Each number is 500 + 50 x the weight over its row's rms, rounded and kept within 0 to 999. Layers, rows and columns count from 0. Numbers have three digits each. The size before them is the row's rms in percent of the matrix's.

# layer 4 attention value, 192x192, rms 0.034, rows 105-181, columns 96-143
104:468509585503610487463446557511477506587513453525544547524512541490547504561476490588479564428553510514440484471513596546540456575516514487601449
106:529452536447475563386515505603466546448496514587525454494518529523459534505520524613412492461510458525453488566519449559504465447569605529518577
095:550494402505410455477493485545560532576511455515408454505546499442495506468549563420463444370588427492379554487520421497536559491507483524435511
100:566427480534503512445465509502545483510502487534471547434541453450509456477433505476422416556623496464539508465424540474502445537398524477490549
111:443494407512486493509446512489463456392504474480537514461527559460547531494532555510500490488578518599419469462526482383446475484606533514626500
106:476473583630430615555443535456453494456515548513607511481511462504561496483473560485487572502531510593478537493446560505521484565493512447530480
100:552548513458524467546475472492424489455495466562501468503487514554537488574476539551493500432497570472466459484555582468468517541500563569495544
094:446547540510458553559540463541501476380464518545494509480593500560490517485445578564467531529462465444541522497488548546593522455451356496527471
104:552566488570496533581511496516550419499431476559511498547505483463503493496432483569541490530586443463484468429447524520496509483461579609484409
108:581463518525492487462577527508452374522495542541438473515490518482482576502489611500515485559500497452537573468472515504484488551508544506488410
094:462455488487492524484447538569571403453464484324451467467526429481454515432496424486531602527452458591562487531490498449458523443570520488419464
111:441539462515456578498506373429449448488506508625484513424577435401520424495456502557439493511503428460504495448459620490549481536592523448567538
097:572522471621496526508511514609545443461531485492507537481483543466524486579547421427539482569377520496390625468483539426433415524500517481497460
108:515533474495571520495466454525501350478591513537548565516463454489471498597463429548506417514479466476462459538450456573509472530496426537539404
102:596515522545532452457425543507588477497478426459455447574568536497512581610428506521576478512478526577539535495474435557478461548513522359492615
098:536518620379483472473414487556497482516456504503531469546489585508506561484558467576526474424563523520433494544494503498519474498386513552556616
100:556540542452576535463467451448515449581576517645560466496446506468490468530425484510465449517541434548523481471619473426570476596422528529524428
102:517517499483505512625500601470504481452522558510463524547530443560548496580485475401541472481573478493571522541460522482487455507482528401548518
107:607430426586554338557473531510478473612592506482488462429471556527522529471463440459585505514502487449428523499501519445405473426532569511465434
110:609545466484539571525527447440476490615501459545419522569521526494438546500482487457500468433407549461467525548446593567495438457478497392466439
103:483506567439505450598456477444512416471482515548516491490537542477495544454427625534466488384456563435645468538448486553516512495516485579545506
113:477566519490496476648466523446462404563454506468446490619473477442570422504493512513482450550479438520433533462530589535405457639474504488520576
110:491464525541511480532585453581496509503470517570571562562409548481489497551523507476480577457503441550455550464594500444520555487422535517609415
108:513540513494526540533492485441563479611442482431394477529429589534428538513464519497380567517524525439441549478515577416417426473561564415513492
095:423478416473511617478487554474563465572570465513523578532449499495456398473541443495445472550508481486552447510566457460494565542531538527504448
091:470503488504486427638531538437481542464471503489362498501404389502474445490487595524543427487507488460458480481547544581560579529482502499481491
097:493485629476484470484595580545490555524533491495396597543515480511418571442465449444476510541497468450419438464502396595520497524447485536513515
101:544473523448574514583487451492573492535475478452464484543467460519476497449550514479464571557468508488388514512501361477459512411463471483591470
105:522488565471480501481635535466470579447397495540612476507476497526426491487478523453561519497439537606500515548457523458465449522608418504452440
106:457498539507489447474445531446473465537442461485561553544472488440529485489482471455478501492547459489424539506565507551508548507590562452536436
102:506495531448535516430534437370459564469516523522502481559487451378513381524435484487416521480553489646601495456566510548498495532510542506548517
109:532428557533394583542591487497460515492472537578502504527569528570486588496486506472429527532491557496514482475477485450507592553507454544379560
108:471491406513533466510464469501576513449565475409539449548439538408529517504529548495542567533469477379501488543435520496513465513464542536446490
112:572517519443423585589519495540536492535492507494494535451536561476551449545565461478514514506458557566531463456467499436448395442481483497471540
101:533524588545535420485489507441444514561438469459447483518559504524440502551404480445493413473514545539472516509465403564451567464567481484490408
105:489544487522534484538518487520525560476577433458522573503583466549457505520553553487467599449429439517472514478398520507523509398473546500566511
096:530529520527543574484446425544525542493477536464432514465545580517475487460472568482478491467455457470554444488532419445449531533443457473531495
096:436511600539491346576567560468541516462403446503556562529564488523506637479466555533433546596517493510537434531496500516466537554550531512504484
094:514439475476531408567493510499540552495510551436520466445525534478483470479473538527479490519437618479488493526486447566495474472565491372564501
100:498495461563526463505480461525505615519545487459468440430560449564531509445506537467478482517487504462493466519506577402500495568332497538455552
104:558419494561568576450392513500564479490545488455454496451539501448497532597489476478485479566565501453502449463502524512447504566555440442453530
108:590436439560537510383533483429503507571420530552512568487561471517469521508528427489439463460530489511657446563477436513417473581421451523426544
094:473436480533494515500569506518509538508452523522589521571445574411499449442521461565516538516483507567428534512579478510437473441540414462387445
112:496404606481416503543596498512512523423479506583533541531544504609488481443478488440473484515525587523554443497533452510507551448548561595450443
110:452598495519567478522503518508596484506462386565496565470524462535447448510502495459473497538462462362488408449539502492474450483571484462557510
096:519453537451566588583576473468483489512510574471627438533489469459493465392494468561583390359635458570424512568512414525570499481494521532536505
092:420534534539544505499525487493506513567508481515518447441531577477490503474483503530503500606492512490490511451487451508445477507507589546554476
109:545487475474533595453443484383581491411505565446507478456443457532558523531480530464421439450470543575515568491461481453513513567386530514464507
099:466473508477487554521557414478558551464539512553425420409577522461473482532468666559541468514400536545526484507461476516486430445501598536557474
096:478520492427553556441512500532504566530511446439470397395514486454536505525458525523421473454439550555510569526400408542495467467469443460557527
099:427497518486396475560491425506463532543559407481451445553513566461434518446511557449435499512461580490543553509473405553439547434496565374538441
107:493419413397537492499505428532560421577487539435455498459478557419550526467467539564472513386365486585519476465395554504524528540508570503427548
099:514499479520561515522435535570466505486480560589514495525511520486459440557477515478498555519404443500545511521426561572446474621524501557573441
102:464486521587453514498537503456435487371431448503424543450534449525381517425484580543548453548445507536586440515505560515511425614456487494446480
102:502581487473603563508475487489453466506533486564544531446567469441432504458454451458503545479529490431422520482519510419479522538525508499539453
117:532529402471484514417450512497457553524452611519438493468488548514565481516447506597466495438472478531587514502490553521552499518461455560504592
119:521590525493459519534534595488556403493444439501532448383451495517501502541531473415509529415485491424482497470540420482438542499427467536530464
105:527428426522567528515521522556504463477595535516516480567383489536447473491511577522502500479518486563533563509440496522520478539391538576500543
119:427638473476518511520518540483523458523555401479569473496608468537506428492490406490404512513435526512457450514594556541548502354432495575497481
099:468498475538498551571402478528585690557487554582599475452575544471450516507521450446471523560492492460436516492517499555490482548435495453447480
111:563461590526423451473570483529451499478504474512488524565526485477448486547483525507527549495449510547594421487511464406490486503451426514525516
095:459489437480486516494473541500594454500595530497517460471460434579484473553492597507489529491506457527495533484427444478545492492566568514538502
110:491432582444467452456418526460425503499538472433429536451542519533517531569478565425420520512552531494506518533513492546461472426406477538417453
108:506393501398440546449478460457516471514476426575567516499463552514427490502547513537452439459527442527573460457526403623600522474478396484570490
107:390528559410519512543378488439549495492533444457434617455479361450442573521494531421438448520439465416447455467495518536493532499438488466492452
106:504489547488561613349470400537517423543468566546488496507531479506454496463457459523504439510514509512467444568481502503486441587575463486458433
101:527524510538451408461464545457505404468472457451517436518471581596472583478416501434432507476451470617525494538571477545494506554494488452498561
106:602571482574526422470475610486434526453487476462558517463580519416493452535481494471549579515516544458516456487408492528575532559614523530535525
110:370449504472447495525521474437558550501490579412516500550503462457537437539534522537553543516466495458553505457476537543504568538485553476444457
111:585437558446499469499441571525503511596546534476536532498489498577585482509406543535481561442607498484479534564407485555508573425478425430455526
103:493473526574527588400537557512484499506448562472477532497494454501490496561536411568520441534509518540482585347553516494477630534513516426464421
104:480541411555551407428415547554474497483501406518558538492511469493556553497498511602511404372553519514520550457440486505552503490584487576370441
103:523573426530409452578517457539538505549492599473462469564591503536515502571518584546485436549601517442588568470618485455500579507482588558574481
104:556488437509523395489406518512475453555537408446488473589554410494518461478546439497542474571525478433505464482467586538511550516498622464442579
125:443485511451550503482505504450575514497562542472544478400500519476553526460420454523576456521495544441504403541481403582493480636541409539502496
108:531511446522501458565546516531426483565406462468433472454556439497547487429526460522489414548499423417393514548482523433366475468522539509546489
107:467484513466481429532502469591485528515553404459522503472473564559522566539462521471356466511472507501610427526449502509560527504404507641494478
# layer 4 attention output (transposed), 192x192, rms 0.0423, rows 105-181, columns 96-143
092:568454493434468439410565434569533463454449492495474480521510546485464532512496439419511475516457507471465533448521428453461587534513432456472596
099:505521418568510480555428517444414453488433412481579567521499576369606436493475499557583474545512519544491519440461525463522533527423437376449494
095:411486514491567524502578487498456523512499530472641537489482508608465601513446496580513509599435468561565523514506484419462402518443479495492519
092:499498582449509418507561464500505569538448525594485481543481518552447496506622505477534509500463450601539451510515524461488520470602518434546489
109:497462516492517490495465582529540490533452577574469566522450438473512527517494511536487489418481473475525479526476562476480537484436482437490501
109:460505480412546411480572516575559476475409497493368503473423551485485487610488433459558458499474465466490558464529415528522446437531485621539403
093:459518453539499586405490523502573455552434499455461573523503517459478541443476488466514453534451468444505628462469465474503487480537533422585380
090:610525401552560460532477493426477585534494464502455478547414446505471491544491436468552463453563568562553496530545476462503385534526558528418492
099:552537561498479426486483439636547527531578586478535461524496524454548427448534511570492491441450515566541472492565463578454495550455547379515455
112:468515543497464536532404476512516520482516403446550506475542458556480494492558433557477456446465481553499451422490569502409466502458484466444580
096:552597492600486504486509471488408498480490531580542455465467465609550444590415579558541425336446503516501487620467499582539472496539534506544544
105:443526561481568469492517465547487536578536452351516466535471455530446620522552465510562497476477510478449557472520500496507495507500476473444457
096:477468494531397496521512500519545500476461490528531554506572465515396497415465509456469508488497488408530475488521416489567529561504492486501509
106:459576484484449413439431570506533535484489490482558480447537582513529556475558498477446462524551468517499507550584531474463460475491664458434486
100:562466435529499371604577491550460555528506576604527610423579490473464468392575515514486486461506495471506519515449520465479479558482480571462472
089:515478409545402531496511460447509496517523534475490530476557493395515528523563522510495477498477565463587539551512552459526597537552420405461470
098:526489552468421491480484525475526556467542484368502503491524617495481503539537564504429519512582521512548519521468595525523527514494498507457531
096:497528396536488563362489419520577602562497525423512447514525503506439527435488538535484533496552589581477484492519454476545518511477612595467470
105:484505527511408569427534507498521535516515469457523557496528565560457473536610533568440475498485470522483442500561452528510441469428513464647613
105:540502531469428469467514542510489500485529540412481541379610530427503543488396486522456504499513407579522461457487454433516604539494514545505569
103:444421493564547570383452518537485486639538478471508536508494373480424459529518400423563500536537522608433551507579638539438500545473516464445510
105:571470565589495518417531499491459544515511475437501446419514416454454503439466469463540511451512527480559471495452369514533466444583576480513478
104:546499460479514477512497589403536508461477541436444455471528452540485552527499469563465446444605508475479468478500486518438473500502475439524454
103:488470499509539456477476454505530505506529554530637557507483398474574476505463478447537511486506510555552446505533482626478545493439467562428525
096:518409524485432507496467440540533547425586591489451432479528433507587492541493562460564440532404494538421512500541600505540437505485519486512471
091:461509407473493589436484458509507465484442482571578527494430583491478619499520482581526558485441526540521475572493566509524450523548423469496486
101:489428442607490579459418507537552505511463516473537561537502483519529536538469569557533470499431536625535539532487598414522532485523511484525490
104:470643495534460490454577510543523538432475445486510537457530499539543545507479504553585489420578425518561484514487498499561496528520487554426528
100:514529528538589493430505475444519441493575518568402558524583382501577509525547431506411559571569471477370514447525481474514573431478576497485554
096:487481520490482452609498475483492544529536560513505452475578590619462471578485608479422532523569531466484547505422404665488399498463443436484535
096:522517449486509455517528540560484393538488500485582456423514553556566521437544462463492485462465556457427569519519528492559554486436504425439452
106:535521498487594498545547504461459537522474543507527540491504442453525478469488508564500561526500461509555497575538484472560477399535486418513433
105:478510535514447477444548487577384481562482504607479521457532458550530488431500558470455472498575525455493458468536427450492469508483519423533436
110:467627376563565516501579447489465553468541490468466477511475424558459562479424503555513514494495447476466469540499533483549599573470502538387482
101:505528534508471577523521482592522482472522525485513542530479519412503441455512518586551486576528544476455573569461541515528510538490489485457599
106:509539492483489509425464525449511466521458501603478474464483528471499472456442488468493414560633516474490548514488459446485459490469478490437536
096:459529490518463480539527449476462575475517519513505573462439423498588490563491520497510433538505522432476531530522512422586488436515491476514538
096:528490520433474494468529452505490429550444519466547541401497521540474479568539457480555461377563427486453517502499545531400412426425445478504572
097:566595482519470497427604502516500435502475454471455439528473511424503530496513422476447498502574566531470431484446590475542465548509528588468459
098:551527517561467516485448507523482485495454586478592502527457446460521512486511468441460580441480468564521535439509477532531514494531511464490515
101:461506510508491566556579515572477594562547481501466513417416493549501575463523458534508557424532513496488534540501492597529595519461453568554553
107:491487515520465523664472538486563469492573531451496473545464552464527453542524514489533511551485422460451560505511567399563502504576485505568517
093:561534538390521441448437468511511499510430467538452460506549519551528479589427572477479522466484495358450486485453515437548467534434615521566507
106:481530501443475545429464483511552524504490599511524499512494549433510445458473542543491522481526468541454474501510489461503341507451518475478551
103:501511501572375528582433516513465590527497598554449432510483588392546469537490504473537488409596554542546568561437522465497488469476425497552508
101:585510518482486451470389503452528495465456493580430548573456508472444564565523596440478513597439528392557488519409589602615545483410567409452524
097:573572618468499517438455499475531487574480545418552541538468419462498544444470506544485516474472419520540458501438513551486463395516515430510563
101:486482428555517485539573483535439559488494483495445466557470508514473477396536490544550471639475467465432449553572528465601501444583541530567495
107:445519555460510504487532561521506423579525489488550520606481525567517492418518541542444506450593413458405464485495469466470573511534496398373575
094:546391436520478493510484546527474454470498501437476594594519521491566483490458464561626504578507474439508475461557575379424474489613491499490518
100:576505573485651518450453559487510497494402567479510516505457437459543539521408519527475450507584497572423479508427498537532405563523555484453500
103:538523517534443471476519623501503546397504467485485485522509526607432522407569500483478522550550490461426471541553467492520460585560533428455450
101:458513523435503491455484502407513521559493561469554563495393453524451561522522527460508487533508527489487499520498498561538579486492439521398483
105:426475528462501421392428487477565521532430560549453505498488531491544515577565534392467589449469498505477507495537450413480530470496479504537502
103:521459470424435469560482511550465547518525467464512516509438477464598502582555496514485541510543564555576524544543524585519452444493495591523449
114:464459600496546487513452504456454528578464465472455499530529522516449449555467551452515492511466531456478545482554428455412492500511523485489492
113:520376505445525494461410427496380523520522570496486571596527483437444528446509593642505491559524570628435468531502563558516500516607432477550481
099:553503515479415450439516432402475474561468532522430527488626490493527497536469524492457490476562528394414530489531488537495578460470443395481462
106:475364430529401588578449483544573520461397572508458550526445478456437579475548489500547516477538507485503465482413510530471492549526480477519513
100:524528525485537501411600530445419433488496440524518562506418450473524457475493472474564456532537555518481519505451495384432473417572549550518503
112:484539470471494480575501493450495556527437586635488545465435500527536503490524513445496432494612487459448496439395468565463508542436561513429407
100:508497604523442479487508499523473485458488506423488553454413534360540510404469430581565444497468475507557486541508495565414518483438393562508475
108:472533482551455467522487531545526456528418484482575486596518504514521519429554469522644502507409472495490489515509475461523471511549556470502463
113:510564492620580533556503500543536500519497577478505464470560389566485502461426411446500522453446514567481464531464529425475562585518528513492535
100:526528413569493515523594530515424505449489532549533462464487667507486394508530504649526611460521546557470551547478446511490430437510537505419524
101:523520501584396457573513581489494618437466407458419416556519488471483487539443589489581495491521471485485502517543456495530462415570459572498516
092:536474515487570532549495407515490551453514531526538563517641396476513517524561454465433572507501518533424486501497464516557556479493458522480461
102:488512506551514551509473381479538509519590461487529513489394494529506447427476543578537429477480498553498500555511519445497446507415510448485423
107:523530496514484467490610543583395464460453492533492478438541647531503530558490540515476415459506512517509502490510437432488429494462460497476562
103:394634508504504422470567539538516540487456454568503505484544433461508543439602574449485473545430561515565438459572529413450475410495571458592519
099:425506536427556400524436597515559538456517555495418467472474518500490524493412556465484483568498587488543533573525533505475389497593434574445504
101:464478556518502532555502477470524480533501530427439455466556575420503432535538593461506618540504471491489574534429399461479523435414477428538474
100:408527578479520463420498543543431457551438428508467468433527506513613499571526541474563539429500465502436565541539528526533424440553489476397437
103:437465556444452539456579471474572510492454580548477473387453562456501533466524526491446513429613452589456541516523454444456515437465416467468460
112:564459476592459531542625514519491501479462479429489517486459520524384454553528431528552487513495470625446599499541529488514572475588466435637425
107:439445520477474534401463478496458489454485428526498494511466518501467479587558513496458600481510533517543416421481454513507451452538426490388551
115:566462564559543515452512518435508455491506491513590549539553408442420458533453472534455529431525574563425586500472555489446580520492505384485507
# layer 4 attention query, 192x192, rms 0.0338, rows 128-191, columns 96-143
104:502537439443597555416534476495445475514615500412503563588571438440411568520483543594431468518609530552554514566469474559582485499548598490439370
096:520520408549544411513534556530463487546576566564501511544502482547516493494558544482454489485514554517441543470503533570456430524489531513450527
093:519429450540524493515483525560485548447504554515576498561515560472481525527564447457547500497567486456438557456485512558438459604430561440516535
103:487480473514453548478519509605488457508480483504514554560474547449437463477476518570462504497562493451482487564555517510584506470524516527504648
100:359474583565525490417508480477592508506425602571517496522447471431506449486467569436555510529500549521474429485487519556475508457457609480574472
105:524486464454424493591561460466428477548551568556464432465502562459477533575471482581564455551534554548501520477533471500439491395537415607485579
102:556486465484553446566444578561511589486524454451387451515471409495504454442548535481490555518467557437516496473411525499501459491445532567546463
091:558404446479419468492586493471491473391501503471446415480529580410461538490537523501476626542400522503575430491471516534477502509493515474557545
098:488504583556538515445499532454586499497455504516463491515535443420530519537478491481554528461520502585555540519519466527519514564413470469526519
104:506539428567456571526599470480550499454490478534468527388507441463611510515439438452491513513438586495443491470508468461519459475442513500537515
095:516429506534413445517533521483512484510556456469485503472599515499472606458560508508471454574488491496548546434501506461445547542535539503603362
092:478484532462562539465555572441544497543598527535532516471539472566486473458553520518508556513545511471462461505545540489471495535482603552498497
103:642489466430483482366612444553506463476584523580559508585416416505529518495468488450560470498495525513478423492444545457495524551494547531476490
099:410537527491513582463523482522552508441537388509443607507475493453552599535537612374525609466480578530495506544451507482438434515391499493525498
101:452454512433640473527552500534502390482489501556610478487428425491477503431459467476444569532508526466532518487453512627501366495521587547533561
094:592493551480551527462499475504461468420583521362538567482451483499517451510513581492485558423532588517530441509438461506441378446501468522446486
107:497510451538534452439413533484478447489443569447507427582557493503435530495449544501360376504466459496412533493543595404449482514551518484452470
095:394565561557552548555578443492518527549486543503488431481535485505612515509432493425518439483551515519502548513444471586535578597538502476517538
104:464468569523550525490477530554520447495420495465436488494563458441488543518456567516471486408551429465560508445533584538448492499445478531512465
106:461563493463444497450536533515433525460516537512447539420458518521406470413568514534450515536483553493541502394479474399534560528541577547436518
101:480601513414458501560573491469422485454443523513574531555605453558554451593510511508507455579463472501460540461505535588496571358482565544457550
091:547518559578502532556427464560480429454566552381538493576539522534583468571489535563511501520573452388487474423427418454557466552515537572452539
099:381518489494464463506451548541476609512390488428494441394516573435472508517462514518420501569484460580562574577468528442576518535453492433531507
103:504518477540474506515575478487566467594514484480418460517557488539499571513480503406415497492517488495552418473585421612480506523516518481439533
107:477514465585487422393576460501494509554515433531523530437437469485491494500433493563473436485521456509501518588558587516508543571516480457480545
103:451512505442412506551486585572488556492527506515528560506533538432575598508415464581505486505452492460485473556510384489502517484495438507481517
102:513429500492599512559623448536554511447519538534491502491485499537393518441483515445433499475496592419475608426494420513488560518526504491553467
100:586471572528479534515577493413526508447541497466524589458479525503474509513553475466494578534599444555416484472434491522446464489578466536499529
096:504447586430471457491453452438592512481504522578618500528473439563412517462495448356419550495511439484468532505424421507460471444565488457420509
105:507443524504468575484525453444476512563515519499573482521608546450483505464440564546466513472511526552611480463413559420457429516536472430448453
104:529485418451483490440507546525514495623444423390571515442486495538520565535481474432642560459423480502546439564459578562437450452537505566561504
092:458557566422432515613512476531485488512545521445540482574471570532402460448482433611577526502485466535562582496553489542456532425535500540476497
101:529508484480578424440438467490532457481518501535534468547620388554428539553528411455587467473527569459546459466513469516521473451553551459427503
103:552556507498575556484427447478496443500566596396570430514480367587466473537603515507564537500469540567540451381522482488492448519474470531412478
110:557553465577439477512442518521518450530462492497509446462550527496540501431558495473440470609603496500535459469483521477543617502581554456456560
109:468439450589361525474544561430540508511427503545561482423399537421490515492451490507537518526547515540613454480409562471509482541523535415525512
100:552512555472608597474425526483521468446433460371474430483473543397501518479550477586493543508453563456469459584485575512433448574570490498562568
106:498502457535468484431546460589544561478545402463492434456456487537477475507561465528515509499443519519538527576483517433518464512438453625526517
108:484504402488487502559440566462464434535529519419514579524534548489431568554521453443386531511587478399578546502510465579525521517526568528491544
112:473514476471540489518560432509492468451473500521528484446488538439492470505442537467499481498508437497486538467485519429468552510456551552430529
105:500525480571569488504485514464497563468440563523500516571564590514491458488568631493460550442449470458416404533493464487512506496554607525472457
101:461425493445570464561508497440554476586546574494529471575523525617423478420528442490407493544565468519483516434483598514539530582474525501585464
104:471450449482569476581489505499516619463497561523458522515484564494432455453456469498411512577417503527519465464572512449562471474484518511592485
103:425517510511575476565530525569469504526464589476482476557481478470501469517512441411540502506529462467550460483701443569484575419445490498527595
091:462445553497545468481433585435474519565547569509421597488585481503397521487515524563439517508490456470524534522481439500431553457481475421442531
104:507495553482506443501568430477521506494575482475532580388524460496415513524435458521547509394433605578503498475502536476448480421599491471545508
100:480495540516540454516548540556506586535463580503432511513508560481498527483540509542516488525476519564508565546556589374448505496537586569437490
106:579587503490454450541375502570452450522543519385463562416463488532567522425480527546547574428493508459440528435449482519477499465542420564493568
102:482548446413405528474497422586468531517513483447519525473435470543521423516479485580555466467475476559500517514550539591494506444567366537479576
100:507495535483461557422529488537548581519503411480503473553485482537477422490504442427489547542475553449510522572351538507615480496535482481446433
105:504432469524579443530582552501435551460540457533478488476515527399423525495541483458391547503456536587421558504517569528487501554517404469584426
102:559511499478496443448651497513499502458460511494493495512559481529466442494574436497560519448475493537526569521545490379488496524473575472599587
103:427509624467508535389514465456560496521551540466513498477536456377538540549574552483531562480469508433552457434478568506521489523494542545518425
098:560394465431454527580496467610491544450585483573509410437429555479402478543568410538542528490506555494549605451412484635522523597548442457545514
113:469500420488518416535400499612473498559429548499391391425541446414480518469543492480454474501440417473543570513510561451489521599476484439521410
103:574506574572557393474493518497518573547415477458526414481526543469463447555504563523515558608549566543580576425488462541523520479595410524554471
098:492458479498572483498456505479562529522484513480508593492547591549539429558547420489522484427571522445559567414524475417539481494555501422482547
101:478583543531477510486416442609486525501489482595467470338533496396440448538422516537509458507437572509500548520508480427473424546535481591559570
105:522492488471561525521478560525432443510526501471419518457439505476575457510488521537553619503552529458516395545462510449564503491554505491437417
105:482419536521533528445491475503524475536412569533535568556430536523540504553477600498485492441560488512499543496561541646489409484509519500478560
102:442464528493488539537509483461558438579572488574486574506499557526565531616502506430527516455489520470478565630564452553522397478506419536440530
107:486488548469512517630461521581543558514514503430488383479528520499426476483403411364543548472423436523528487515545589606595510462527513530461503
104:507415458505438506486494535485430428455438625421527441485538557467436532525511485448459532487496538601443514515498548607546501532497488530520488
104:591528402436542498530470601517427512533502476480546487453465419519535460563468526524531486528467505523466455452509549390458425506528520541484479
# layer 4 attention key, 192x192, rms 0.0341, rows 128-191, columns 96-143
106:482496479568520432510437539464474517458443503420418459563505555522460534500559485578447478571541414548442496509449499509579490435496482550394384
103:511553427496476398478481465546499588487430484488426538542523521449456456507531502532512493440493462523477530502397438476505536556569480520521440
096:451506439603535525507482509507475545549441504404513465534566502454592542484497498465489423520442478435521465452562456447466447426541455587479442
107:548470544509526514499503544480537481463452436451495519569482422440466549470444514578505535527585484505461618495519458496466421399483564501548499
107:492500608451502494462547506448527426455559514524524621470500494481462566522479458517596549423517525534506523480406482412520514491553500516530498
109:461458561532509428503477473516542441580513436469470448432529503469536418540543452462474495516448520455624476567522543459465441437497468491538497
114:488478496541559460459470440552513523530454582493612451527514581509478500471348520459447456609472398568446560570488561565526494492464512438526511
099:477480482511532577502558430530475491493536507431570514422520476445533484438461396501527582489444505610488433540435443538554471447507525553552556
101:456422457470529502513529432530545583479448538480554441448533545505485399451488494510435561506512462521523563448488552513521487481553525516462463
107:553532476448547542427477510433472447495509545486531540533447485462527540541606500560566594480557504478517528478554575429497492533379478440400378
099:468527516478450405474499519517513501480428434478570558514478452513458520478431531575428495553425550546445448532494537483548443595597503557619456
099:525478454486473484481599594414450440622508436510471486511501488586435440497475496463482445542514482514484479347485526363591643504490521561577466
107:553442501534517555493481453448527578530439541453486485472570480502478526415528476389525470572519533547531476458498498500535574604473493536507423
105:486481486494540454479446500560559466481494483512540543514523468540484554464598558552405504545480570487530475551451481415498484468478440513488468
103:528487500507547428501569562432499478493549523498559492480493475450512538477439459511411527524580480503543520514480543490534437541472583509458512
101:513475444517581562502457440456489567500576452506433520511483493554503583506535516536463586525437511639453551462415484509457402525527383504458476
110:635459409551445548528405517583460496507561459494467670526531483466414485486523505461489499513434456464494452511555505538543469511562563468580480
099:474520448467480481400444460413443472494499468489535581516538577482526532500519593462557529515470511485516442472421395552517514482448491560414488
102:550422541450509549532371596471527465510535440551560524558482555520532492467538513586538478527545486415428589564483567365544414448533447559476558
104:613504471463486428570476454461547482438532483482448437503378497542523465450478483497557418575474365561577563466448524489465519507481485552410480
103:534453526555448543389478453521435478437452483513528592549597490536552479559506510445482535494505535455554531472511434552450442440587464515451541
099:503480541509401509535524534501381540558541530472491519554509384499561483534507484423564423587549468444464493437545494654503503481507554522457543
107:471438448507516484445538503464540486516432481539547490620452567442479414523475471531471440453487498457510415615439439609467496524476391464520525
104:531521546481520488460485455503568445470404536518457547468453503512463510504539475459526521478536439426510492477467495517575529528548550491472533
104:437450455476483515524498473379508535527500472494446527496509437487452501476467522483532516386587541524560474534453568417452543465535524459488572
109:517457426492508497554484487530530497519587453478481507515434477504470446547566440483480566434464530557459512375598528491473529550616432572487490
102:366481444399437464486575560549514481509523572592542494537438615564513460568466493559503483506446445503552531451510510479500559499461514467550482
102:547571387405529378462460511423483513496567427416514562580429536531490416508549571478445482481572525524442586539408450494482489509474463544575577
095:520551541491607471467454492501593474443503555580465509505521511550422526484649508340515521527458480521397468522475419508496490511486556465436454
105:492541455438464484508481439520496522643527549474513496511433485496622474527400553454527509585438423431511470535499506494468412580534481504482554
105:554549536555560516462592497515594513500507564500442556494526524410514516534544458591565394503470501401505495475520498476563599499476478542536525
101:449534585586504446549482524535571449547460561451521445572447550464590457512509474467580536453492507475499554512513484584485536443529579553473540
092:503569475545478479468485461556472402574409456471492496519507409537563517576497467467506509421527502480518491456433588527487468473481553454456554
103:556424475530525486489442430558478471587509455426495426523479431548506449440571404471430522470386544529455521506514519464428566528490521503544472
101:513526491493534493489455458457489429599496422445562461514610500532496472484435496514510547511515504554544512493515623508456555496576556463531455
103:513548508460390505460578411460536496550481441454493491496459498460527550542500474579595483448455407470556420480454515518483529482551534481505489
105:538539466477528522486469490555474495395570446479548437432464446465458512468453464494527561426527518659535452541487534490487478429550494381590526
107:452495525521506483484530493531487573548529467526505408501497601553465483504403483406493422587433469556544568491520564534516599549478455552541498
102:497531407462547443489501569564531523492501514513510499429526428559491492509476628489426576586454537575449455475517462459401516438446433537460528
105:457449411493519515431486461467479494466444482540476519605555543524523515459436565564508480521555483497463555434484474490409545475533478530489599
099:442480490552509500515411458525438559454458481423444532560511569545534459561539578519461517469434410523506504476484436573492564511474547488429442
099:539519552562670458421493508512566592457424567466546496533629417526532526490482537473403534495498488525495436470514484488430490510500592518559507
100:398454490488529480464532477535454515509495520512503485493472460450467450459468542457527396470502529511385534480596491499535500402575485486515430
095:456474505531576470482509457435443480549526568539577458620458482515585548572465443464502489445504394392536566554549443470500524451483510468481614
090:461541486469589469406490456478533525453493512558495458467483499474531523572564529473484550468434515580483520562563532569493535472521527547473473
110:572564446470519491545517570547500511461553515484398546476475456463524523504517429599468521479516505476453475455485535392476458439461424456526443
088:474420442547486507475457532576517453519516460534561414509492462474495468474478461546517431401497398596602525592544523482547503548474460487549436
102:533552487490529463504521475477484554591582498484426530473552512549511526532569436502546479471502379493521512413565424479503564513524459514501466
098:467482426495484508676475463508495518502448555478435493478400617422476468479465498499545536476493442423635570474479524462501489558486499479565523
091:567485574466453436586495551531448472453511430354483433475573491504436438478481514458551489597459446495467547527450510606545440439470481492515495
108:435520507492468429603574526539511560480504543497403346465470554481504432511533451643367414491509443554448461569509508579477521451488504460500525
095:481484543529506505445594558493549507471393454550548481441456530548517484509459437465611530487471527557419468585360477483571422552524511492534532
101:616517546542553474468427435454537451539484436501500442490540421433531596552624586509473498635533503444430515539482634485540467489492535524533477
094:480417444556415542579481488564471468505451514433534453535492551447437503521504397476488509428546489480540510487493514585437476560557466496558550
103:533490457531441503570552478479577498462454523561590513416430539479500491477432499475548476526490519444605439563558521511518609506422534377535452
098:557490475503514503460507477547458549606435638524497440608620433501440459557448506516495491507537426473452398464488533531490447558494586399475492
094:495412460489599479528521421361558538411547463427534523541552437427472598628559502472469465438455584486514604494460476423473483549466544428394445
096:606477520529492518528480534558465501435489505383492447494498441474528492519556516474602475493437537501610492520595577519500429515466506514556420
102:544570421474448492431480595455512517476516559474484444534467491598442481449525557447422465545594481523547657468433547519562536474511469524439461
097:442478512460421534494466538482470464518481577460575576547529546460481573571544513550464595470571539527543535462536546588479430536555429458482539
099:463457476583580476572497481490453520538566431505398523500483507543415541537506578582550517464596547547547626445539529486508530521556419551442410
109:505514626518439629489487532506436509546628460461477456468470515537447571488461371441501491427413426525531492460546503521491522513547471542484485
095:563461521522454531611459519446457441479577542510485504503539399507462532518553429555542528486519527473468593468478395527414525488496561557538516
102:536528475549443497588495486517431547455495509570520421559471480547512539454521459519539432565507526478543429449480494396480506646548484518518478